Weights of a small transformer language model: 2.52M parameters.
Each number is 128 + 24 x the weight over its row's rms, rounded and kept within 0 to 255. Layers, rows and columns count from 0. Numbers have three digits each. The size before them is the row's rms in percent of the matrix's.

# layer 7 MLP up, 512x160, rms 0.127, rows 297-305, columns 0-159
107:147109134138116138139147093112082145116150137110137114151131150154114137130136125130168096157131133146156104112110126106144142109117111167154110114136137159156089147139107130093127127123109120091072099142081177148126123150162103113158147141131102132119111090088186132102114145111123104112157116123150127139117144110121157037164105155155126135121119145108142142110117148131113098108132127163134131112117134128146145154115151081078108085121157088093109112140160185181133101162129131
105:141095201151097125148151091138125126112117066113126120081152142136128160135096115136189161132129101114128115113107171156183149115081132126108164135131124113152138122145123133114140135156121129123130150119149118135101118144141120136154208144078115087114105133163135112100135120109127105150095122166161150130121122081127089169130111110142129124094162186141137146118138111157084139147156083119151126098182129107111128117131157142129123111091133109117146136151133112143150130124116125
105:093128111119118118150146088117092156123159172102216110144106098148094080106149071136102114110117108121127098120105099151091150139161128136148106130141150104081132115101171183155123137144119158134138129152130142138109130149088128093134176120104135140137120106124132105085086130123108130128133147146134132142125074130110142138119151127170144086146128162154140163154105082129119108151111120113119146087147137097128111089129133133168104088114141100104115168143127153120128117133141141
089:101147123155138134134134129110113138146167129153148119115167132094112102067126133157154099070094113143125089124138124123130128117091118140135186145146101119116098144154097115133123088126125140135119115131115156139105181131079140100150142146133171124121120107101130102142129124136128125159168121115091130113160150147116176124080147136136144165126135191149132144122155129116118150153141161123098152069122142072123105116101174122117097125148173098106093162126133065139130148151126122
097:117142157152111170156115128114162140123104124078089124116089125114105073148106094178133155121143143116134150157120106148129141146147154125109109139137095110163105111129138135102146163157136142103132121123147171162137140131131105139099149136126131112126154118147085109106101135146126169064122143128124146121100097108100155124130140146151108136132176112132109127129153107157099110160133131158116135118149223128089135160161123183134125170143160122129096096107143092091118137126134175
113:129133141143168162142173063125138148168118134108079126164121129122106158147120111104123105100144111193134152141098167140145157145143121108131146140112169142148168098150117154125168116119077122120122116145136146127103145122110119137152147117136154118120181147132163134153124068118117133103109113115116149115135143140174119080124173143161107158113144063129150098120151093110089156102112125120121167116088181123142118128156138154135118130126101172111137092106152133120126126130096132
100:114136130147111149144140120085122131124126154115121087091101153173120115091104080113118112094102131113162091149117151143143147155118211132111153128136098140123132146112143085168116158077134116132129116123146114093153158114145107096138137115096149097076123133147148160096141093163130121115103106161138156159126137144138132129142151098139098126122141092113150131097128117093098097120158138143182161110157126134167102149154120168140150161176157157133117144118132167128148104151137153
105:114078134151131111114126131164116143137104089122095103160097133166112139116151092142141131123132115081112101099119119111152123137131083168123165111081134139093133101100172184119117138158163135153124180152130155113125152137152161135137136125133086173094147136107137135120187117120079103111152154122134117098159113110143137165118136133120111122170137152139134085085106140138134149087161114148119107128156140148139093130134178100118117126154129142125156096121144085090131114090159137
093:115099117141146143137104085118149153137154122107106104102158122164102128127146136102150110108111128146117123145116090135074116141141114122148160127141127131152168133122150157152113140143107175130132127159147136138161149118139141087127116152120122143174171127119135135125146093151156107117125172136116137165116139115141090122127137143162084079174117085126152127137118104092168176125130159097154172120147108147107136115148136127099068123114115076124137085181128117112176134077078109
# layer 7 MLP down (transposed), 512x160, rms 0.0712, rows 297-304, columns 0-159
103:166108126100091099122121132160155126136128142174159129145137097172103137134121162124160130118176116145159126097125170110166134150146136099127087123091162170111129131125097133107126132126160112095171124134153117093157117122115111116128147125165122138119162156146168154106143139127137086155118116096150164124117155151129155100155118063111102096176142143118156097139160109096100134136105160122147133114097136176084113151144151125133105111136144097120179165131120147107120126161108172
097:137123120134114101165146152104134163141142118104134128115110106132122152123119131124097129112129112137111108165127092131133153108094131141092128153146093123114152131122120123138135159185140124117130109151139150097123164115138109118157145132138068108097109089119130169122151150136096124137096165073146098097160101157163140159122144128139152163082142108161162114092076157122128124171130164133098081129107094182103083129135109115158099132130120119056104125124160135131129121155077140
101:119114171124146104149071127104122178102140115120132127111145140084132173142143136129159147134098121115118173098137143145191093147148114127095149110120117162131169130093124140129136151113112104176159103070140077104128128122105158139068142137134141142109123130106141094111126157141137135099122148094162147105131115117131116110109128157106124142136183104095155101195137125122134123122156151119109184135119135092097158151123129113098151106102107115146145115128101128140134075120156140
098:130139112095160136135115123159120170139146093096161149145115152124123088131124113106125140120120101131136163153134197101113106162111138167133065148144155119117138137091103172128123080178109120099110137111159069134152114114143132126159129141132080144086134115107148054142102102140134163134101141186128090117142093110135112131146148147092115121125147112153138131138127135121143169091129143143168088185115105112137121129130106092129138151114144131108140114135154136131140126170127113
098:108149114128163115105132140123157129119150103173122142138144168136164160116118159108122166128113135150128116174129127129115087116126146092149124118140085155104168111110133172153167134075108150116147106141093113100117118107073165125119141155117166120112122148130137110144121096107147135157131110161155124101152153138138144099147154180133167119141119111141159139123114177131120153163137141090174136101141106115105089126147146115116138119176136124208112129110076113111129074149130128
124:134134089139136135148130122157097120138106090110091139103139144166105137126124145072105157139173115135117164122134132159134138138149125107153122129156132121107129117123057104169132116121086086169130135132126115090113142107149095115134101109138112105125144131120133117132147147123170090132156116143090135141106134137127123096156166202153109132129133154173149144102139133141107098039145140139142150133172158130114145119137119101132148124116130142204107164126085111132117127157149104
099:072138100142141134144062150135056101128107161158142132096158129132148156147149119160141134132115130141112144090136142137133162118147106132131142087143136077112083125086111112090145102159159119111129132161115161132115108117120136147126158165111121134086137146154184191142142147137156102129147141137127105162090100106124133145128125114122159128104137146126131127128110121128157133134123139086118122135128101146120154157135182101130106088133099175114106118132162138145121137067178148
096:145110153113135155138072101127125178065112094119133094136105152129133131147116135111150098127087113071132159146094112129136166134148119100121107168138115130107149110126138121119141149092107130120118109140100112163137134142113122109069114103129122145070102126129094176153114094172094151100136138135130115156144146146141168159172109137092122130136166128152138136173138127153133126133157120095124120180146130177138173145164146165082144091146124132110133151168131137117150114112114126